{"n_layer": 16, "head_dim": 64, "vocab_size": 1889, "norm": "layernorm", "init_std_up": 0.0679, "warmup_steps": 200}
Each number is 500 + 40 x the weight over its row's rms, rounded and kept within 0 to 999. Layers, rows and columns count from 0. Numbers have three digits each. The size before them is the row's rms in percent of the matrix's.

# layer 6 attention query, 128x160, rms 0.0477, rows 30-50, columns 0-159
099:515482505508504419487488494513473540474504519477567511467510608535590476455489495462511567508444457483519556438380546526504526528426516544569482449518439520482497468493536443507512479439470523490519487462481520552585508550429484526466559457557503518532508495519489544484439525514435489490457456505478543494601473435523518509573552476473533539460431492503537557549441527494489549587532445516477472536501454475525515461490465467500501454528501421568520522516426461473490478538524482
099:549477533460474489493456485486495539427553493524470491460380479500526507467428472546525561537470454562543510449462482469492513499479551446537505536569520502500522489454532518447518497496427499595476510470464515447501576502507484487487455523426482516494472433462548571586559460471588501499544469513463532506506550529441539505513546450497453535454482483478577511446444505549532454490544529564534476549526460516491534520496466509532549436444491517513543460507497538447526523387575500
101:553384502469483513551563552513535544538522511451552545485528486552568494500463502504487470546531534553479493485515517432492425498481434580518517474509462544496480526551473491471569511516542550472507471542489507493466517472553511555588518515482453455505539566524516466512488532588493503525491459512490536365492504477504449483505457431432577497510451451477469537468477459446478477466523519516514557414531536490525554460518517511422472410543517490506508521475516469412479475499424535
101:497521456490465489442509443443475571534501517513503489547455481494485522540459520508412474509493545551509518563504449547450518513552521479496515523539587589570463527555531533502482454459494458464513442456498496480591414533519517565499523457536534537498489423461488478536532597475435514462528489427537519560509492472527461513487461403470439576426521518541509517556459514463446537527451447527529522498509453432477525435569496491437508508471481485478535490485474494497519518484585552
098:492471488473466508450479498467400498511526563507485504482456489475479564527558547582452551540412500449452533517498450468515569468523473510455510524511476541466490497412535471475501443505538523551494511500488502511565574504541508471457545453506468473432511516469448514505531429563521475539578572448519455470527525514498524440522533480542361533497550553548537491480529601453446433517496436477535488476478451456493507488489538460584520514510491536520557483517517483501567486524442512
105:429529494473457515492499530531452481495567511501589438421544489506527551451491499494531500496471517426485464536547452487461432466500471435513505501483532578576496522484507511505472498440454477511482524564532526460435493468514453530462499482493536520528483533486455471572462492555537493490507472491515455512521525535447510435527574531482463568473462456500513475491473573523503411503549603451473577545523550498520531546433440478459517471484530472476439506485460614513605500545464557
098:487586480498456536538527461474466404465518563452474487575512509507534461536564490560475459514530457566415534428491468447478573499530559497474500588519518458419459517543489436487484591518404493444525488391573492482457528495541568525491535505469512516512494493539533463579520531476480484431458547488516486518498515567504520516520422524460502489499493478496495465444523517447500504547494479513534535491459548531510478506520517493475441535523589453509541514476499502556420502467457475
101:563480452459471510495532508487467504418542493461507580481491510465415511499523546479525486558448484494470506475456522563497580489569472508529461484492490429507464481503544447536519520508445481560472557457512463474507595540393538573498472538519547498448527515497506518483452543493512502486527534513449441433484502471483584433495503471506577511517495589541486494576424509452468487477524478512469528447480506535572426446463498505572570555505508482468493573476558551420511521490496510
108:469498559489496498498533463505555504460458546491568445441488492482476569505510498531502538513569447505471491516562516557543431503500610526459531506518448496524521584437505486569486558546494486443535458499512427490492541470528545456491525491569491553585489489496524552493567436529507487478499506447454509517447486467548463487480519587452518499507539470474471431508515572494420550478462420463467396457523474517541517483493447525510476412434445517543498513489502503426488468544528548
107:456526502451552525478512432442465498532479431508554491454460505487520513446482518510474453456492548514486463522499511516484546483476589540508436465507581492429451424444489482537525454531479522501590585530472529456532558586478432479494502472552427493439470458559474423554497465488539527423470578468491459525440522490497571496477515595489517508506522554571505468456506543560485572547504532508498517601522487470505477532457463497483510532521452496514483504495482463476562506540482450
099:487524502456492482399458481543460439404529459509514484451491527470369561512501430483449538497502473543490486499489482576490498575488526552560514534581463554519502454552411446464550482487451461493512513436498481478494457516485458500467503515451458489500492448505480450539531554502511606489547462528535540509528497495505428588481486486461580486509545472488429501527482537405522517611510484474518516532506532562530518471499516505537517575541507550551498494476485469505484529514523493
101:510470522482509437504492420441562466504486519538583450483559539541446537527529490511527448515461552546468541562500412479472459444515537556470512434548535565497546448482479510492516498494536544493548510485504414484485494493424598402521485519422520553524526486518490547447529463553572508504448556537482493532551525480467470486408542474470520523509441481483547398520491506537523497467461491544472509455403507465506489516557481483525560511470465554561482541492485497519437513517517526
112:517519604522503600452543520484475368497474481482487466492449506505497511500474467432498500539467487514512546454489533528500442482489456523567505552455497525498508538434488530559450521519474533499506478542474502481540473598456451555490520443522447499499591470550433536538559489460417505532523478455487532503540503397465507563466570445500455501513492523474475469520523488487428524489511481508509527518455441494576500539482546473474537530528435535497475451510453551563500565582455461
087:531484438457567515492479440443555462516482546549535491533514572515453574438522507575503546501520482474477490498515464445475540512607508441565560512403542492509499486644487456548489427544487544537439464536520464477463509532536506503507502550455467482529466452476484512526494480491500480517575494451512486456503532483492512448485455562481419409453515539536480538536456550483499465518542560469462523486530528452463492476585518463522514516463486479481498534454474469538543536523439437
108:527489499548467576491514501495505548480486469486463469484602575460474590457498533541570442478541566476604498506479552445537523492536492536529446471469498493518532468522434502448445551507451441531513427547574549521475467470535436482511508529554476569457474428464458523498443560507542540538498540519440514451492471470503525527471484473529533522502404529508458516561528527437447528554453438452500508473496544519488498455572473528496497494492436535476534496539517424427469493518477510
099:512459501482529521500495516467503501480570520467466486503509490497479509481524498499530466547543527500540441458475413508583449515548549521443512465483456480496481559489523525478481435556502543545493460493493498481483523515496522520632435416497533467532493408438494563443477600436523566555486516474476469557542546474495466479538525461548512486478460478486522459479412535444449559453477520558538541498457486486512618510474448523538513480494542403551466489515514577522457500558502464
104:494494512529482484522433562469497490507482430501540457553520498518464433498529497509455517526451400474529449515472476531554491504456457459540455479574396510534495503503482484477462550525486542523561578470529441582555516571479444507478437527464491562540551535513497434457486534505564518452449451502532527485459477500528472461478537510490504507562510426474489491453576577525503557537468512473590510541529510492613471521437443503507561461494494449491510536452476513449476450506499568
104:506504528545500487519460468549435469500582380516545534452564524504517484480551537458473558525392515511440483492492489523491501472549506520487439439562533475493533520460484447510504604602456526494456542544525537518488515503522520517460523504591470495478482526439473440538491477477523538513542497493501568526503469491509558425489463503462478509477455511501472524511484479504493431493460441522477518494449485477511629439488457531519584470520529496490488486496465458475579566545399491
092:448522480561436480489501485445520509490411467546543541465505477480496539534560533437473477490480488478496449568475569470490560467515472478526523475505448523517506547494506455507483427447532442383463519494489582413518485540545429528537574460468454488499543439521499547521507513498529463522525480452504514540434525567530492457513504505511465572567562493424536539519558557489541530495510512528516540508508502497484508491564586541475489470554464546488492507522428557460431415461465446
089:532537545509484500527507541462558555485533528514474482480529452511464480557482493504484467497490496573456470521537466469565543530486486519455507420543568507493525568437611472526548494467534473493452552542528518546526430495423482455474485498494489485490531446509434572512433564509545445487453506494492434554488540497574459505557442534458539528544478516482524445502459487506447532417449486432524422451550482509443464467563444504548552456496496427478542548560472553536546484514475478
102:509439496514517502496469517459449480466491519550479508521514562459523451423465498517436445521551514561502484489525542543436459574481559537488500517520500524471486479502428472531473503518499529512490470483516518490496523518469479510524435599426564483499505467493479536511373450394432499492513441488626487486482490586512488507517552457509541489587599508572497482511471496538446513554507467584552416488484478507509476536527515483521494476472525441480554471459460485505512555483532567
# layer 6 attention key, 128x160, rms 0.0477, rows 30-49, columns 0-159
099:537454492455477448473450523513481456520475515464569545432511495540540503574547456536506557494426439466465480517467525553541481487508548540595493455534495506461566511435511563528465448551539490501496461526460546556564531531433455514432506479584484502521513511420546458515496489486529408514460510481531518477559484451527510538540520456373520479501541515477507515517457511473499551552480510544518547515454462576480505490459432522515438451452599485525482493472456453473491522527485551
099:491495535485461483423514523492478529499553397537468527606441456466465466466441480536513498494548515504471561448505502552504507472470456506494545482536456570503488490484487530477449443575524545489416580480451513486515509450571501536499461495518538492524488463474491511460469522479491543479498530446524463439435583490453480568521538450476480540430525506493570551441462569488470537508578572576465555578508479484488525505486460489518489461475491533470495487496564461463450586517548568
101:543503451461544592458547474607482548497550474430558521451489484531525541562476469452640492486587561521503466532550527532444510482535515502478519491475517475539548494484493505455495507508496516428542469509523487496466543476481510490490481539513478457501510525508450489489474549507515494468552505572476477446488366430469485477500515518510609499476445434510517515535458450481512488480459540453524497482541469490527586464465518522484442488488592420464526529423454518498511528459474505
099:488544486476468460471596523452490524460549452537530493434499522505463521413500547552467539510511534535491507450486458549492499518492522535514471550524531512543583534522494501434438521524440476506558524465535557485521439531417524500519579413541506553520458408454450524543502547504523501557506484490466506528530518458471542456545501475414436484487485485455483452564487473501460582476582467530514546542498527475496478488491490432507485533575494500478508455455403477507465493430555589
098:429555549482467503492470570453466507467509400542519466457514522509436545518396581505522481542421444471478565491537515521446491513561490493544429543501558453442477536455510412493467490519574492541492468498507526448512537559507514481534539483533494432464502485453449573500548546501500418484535561510460485505501576532429490438492523544519496502485517537560566553476470527448489478474520472526455502535448500503513484515522551453619548461469532505527505461522512489477497490528464558
103:477503462507559489475447499527495505418525417494455561508480478563529567477584443488530444534443480454487534508519468513509487530517471468534468490555556560523498500479469550508492577488469529475396481542545525460403574503553544459461491525469489505492433573525460448536477501528485491534542449498519486569479574514460508454471527479501499472488493461509509449483502552444489464572527537457499536572526495458549600509531419418505534494478465480465507542563473583497500460460538497
096:537552389526468545576483487415442477549529493490515525470514509414577488512512495454467511476517486433483510513511538581554494490573551462481519539508517532503491510508509421492506466517481480373527487475470440550475485494574510515534496374435502502564453477514541523535495498529524554435578475495486546488496517556482518514515416492446532509547522520559524481463519536529508481520535475491525437526445522514522421493509527500480505529545535521468451520416564488492451447440505531
101:567445531559413481508430538529429447482551512515575505510483508519552478559455529545549488472460583499481489492487492522423438528557548546508539500481475449498451435450506392512501552475475550536523565446472480543508462479452459523451382521536524529476497527463522595506473442478479580511520545457503478489525541463438499457528465445456520548552437531543546464542494482463521444530485481497489523480478547525498478483525470494554492495500548454475490527528568477533541489561514517
107:454507519525513491500477441495549579494524580474553456550536496572476531483459550501579466453463465504499516487455489512503507488488470438560527462504438477433542515455480523550549511519559434499526451491521475523485454485534480488552500432517446551506543464566435513527478469574540502466475476483533533567544424487521480511563505519556513521520510479546541410396514567485356502494517473551443491496536477518542546470450477461502499521445466527578476461514506452527491500441487544
105:493525558513573527481501500473483475538541457509448530512484529493447403477483499488471511488475596477512482602433490504448558437505535546476450486519510482520506465479469423510483455529489543545536490598469504494497574551510470479443554455541462534456521538519540453564487487528551530444474491480529522515514492549435526492448460524460462491531491493525503517460551513557467573522446447547421474521511458550436523559508433376520524501453460564489487518497520446500548465584505508
098:519507483523522459416448471551545498454483568489439541420549538460443535478485477497402516531510483554463479562495536576515512512527470549568490546518478577506489484550468434487461558510514516505490515420419478583476380540528487476500540488509523496522608459448457488504483528504583489491508457503525493532549567438461583511519495467486504530504484468498518496474553479451503521593505470464481519495454472524492478443509555480413504531530525485465483520458520414499455520515525495
100:405512501479554427490513564499493581539464505493481493514521510528437553505542459561534486489448431570479491587503450483468521491503514447521486539517475569505499463493515530467467505538600504447586495518499411522518429424512521464503464500544511574486516497500497597439564503513498563502437473529497563538468468490515508581438498495472539480512457483556516491483472553513504513503453515455518558424431502416517497475472507472567543510451444515474497480508504492430523425556509495
108:554519519538472506472494569517520444527435526545485426570496483466473522505476529508530509588516446543489444483412553563477505454482504491586446468492499567544575533443540488555464548506448534482492565533445497475459482518470482535498474439508441490520529476511518505575479525495463470508547517457502454568508459485476496510448582538493455467495526518499422475482483487493540537541468445534521539467412398509567510500462555485433543447493478453573511467540488569506497487559481439
089:528538505523535491434551493529527464483559523610458452531509505516542526461446568499497475503469470474454539561529440455518501578611568527500496553522539525512398524531496461533545502513501516518483503520509541547460506486550540476491566524491525452487392542442489482481491487483437527504553503558474503494522434503493502524470573486488480489441498495512555464570498499476429557517509469494503526445500476460391447557505523455472543515428498458432465416505544526480498510435448465
104:510426532534494515460517489436531552537513525446529486561532495519493527472532547481476515551455496551487470565544535519527460544492500546489463418534544488495510467538461472518460580469466398537498482510485486552502551487549460570503542542502498508486420389475451517515412492501447498484505548476451498448580466475484523443525451526461522523591550439514500521551447544493508593467450488434479539416568529492509495448548511539491470549469519448477518514541502424489492473553481469
093:498476551471456523567529525492495558497585626439533534497457448487539506503455478526503510502475446564484472491497570483487508464523498489513579448518492534544483500489497479448458503506484540535503398542547523507498449438520565492577490508460550475568472501433469573540508472504466567523494428490448449519453531451475565451449544449482498499475498508482501462535365540526425446501474463555519574488482480473449495530446508510531488448469458523554489555495513511547524525537527500
103:485448490490554452511439484623516460470472556455487477445551459493475501450546505434516484510506456443530474523491519433515496501516466459483498471560500528409513508447497506548472445520458531497488494505446449525505563568475417455457546505476542603526564524494422552451477499496486503454459542531538465554483543467486473546469471489472520543517448526517480400455550509582561509507488502506536532550510516554518515495449515516509510455443521532508513581438490545515545536461549595
098:483510477515533501486482513510441477496545496479508514460519518519543476512507503469476560583433569492515461473511478572528465514631547489547487450509539529456483528492488430517519542532486501427401553493546488466506522586531477458526516483502450543469528548519482524505473478542570521506478527437434456477534473450490465441532470468510469475454443565529482544572487506520453490479434525523458556455456523478552555459573461515476533463466469469556474526500489466381603553499483451
094:462588471517476540557565520496490470545472488493469455516464506456492510465544480510464502546524580471510513513529490467466525477464485510502457497477448543483577495460415530492503490434423442511496493518494610571492483473450516545467510530573444431438480512442406472512506559580488484480545499510478556568485560478454426487511463515513534555511581465587520452516572540500513481486475513458471553499485447514495466557516505546460508493572546560446457484509453526479508524487415516
091:471549526527509474462478494435524472531526473428543556518429555482532512513515438479479452427509525422433478522528509534492513514505554467434500442507514526443553445553548503521503459488545456532504486546544525515565430472451500555551464516500569516465540513494446545519565559516561547518453501519491495597414494455501464448539457543488489523527538568425501394527506485503434499447495522537510488471551564503529510505500510468588494457473447434494482505558441518492495511554438507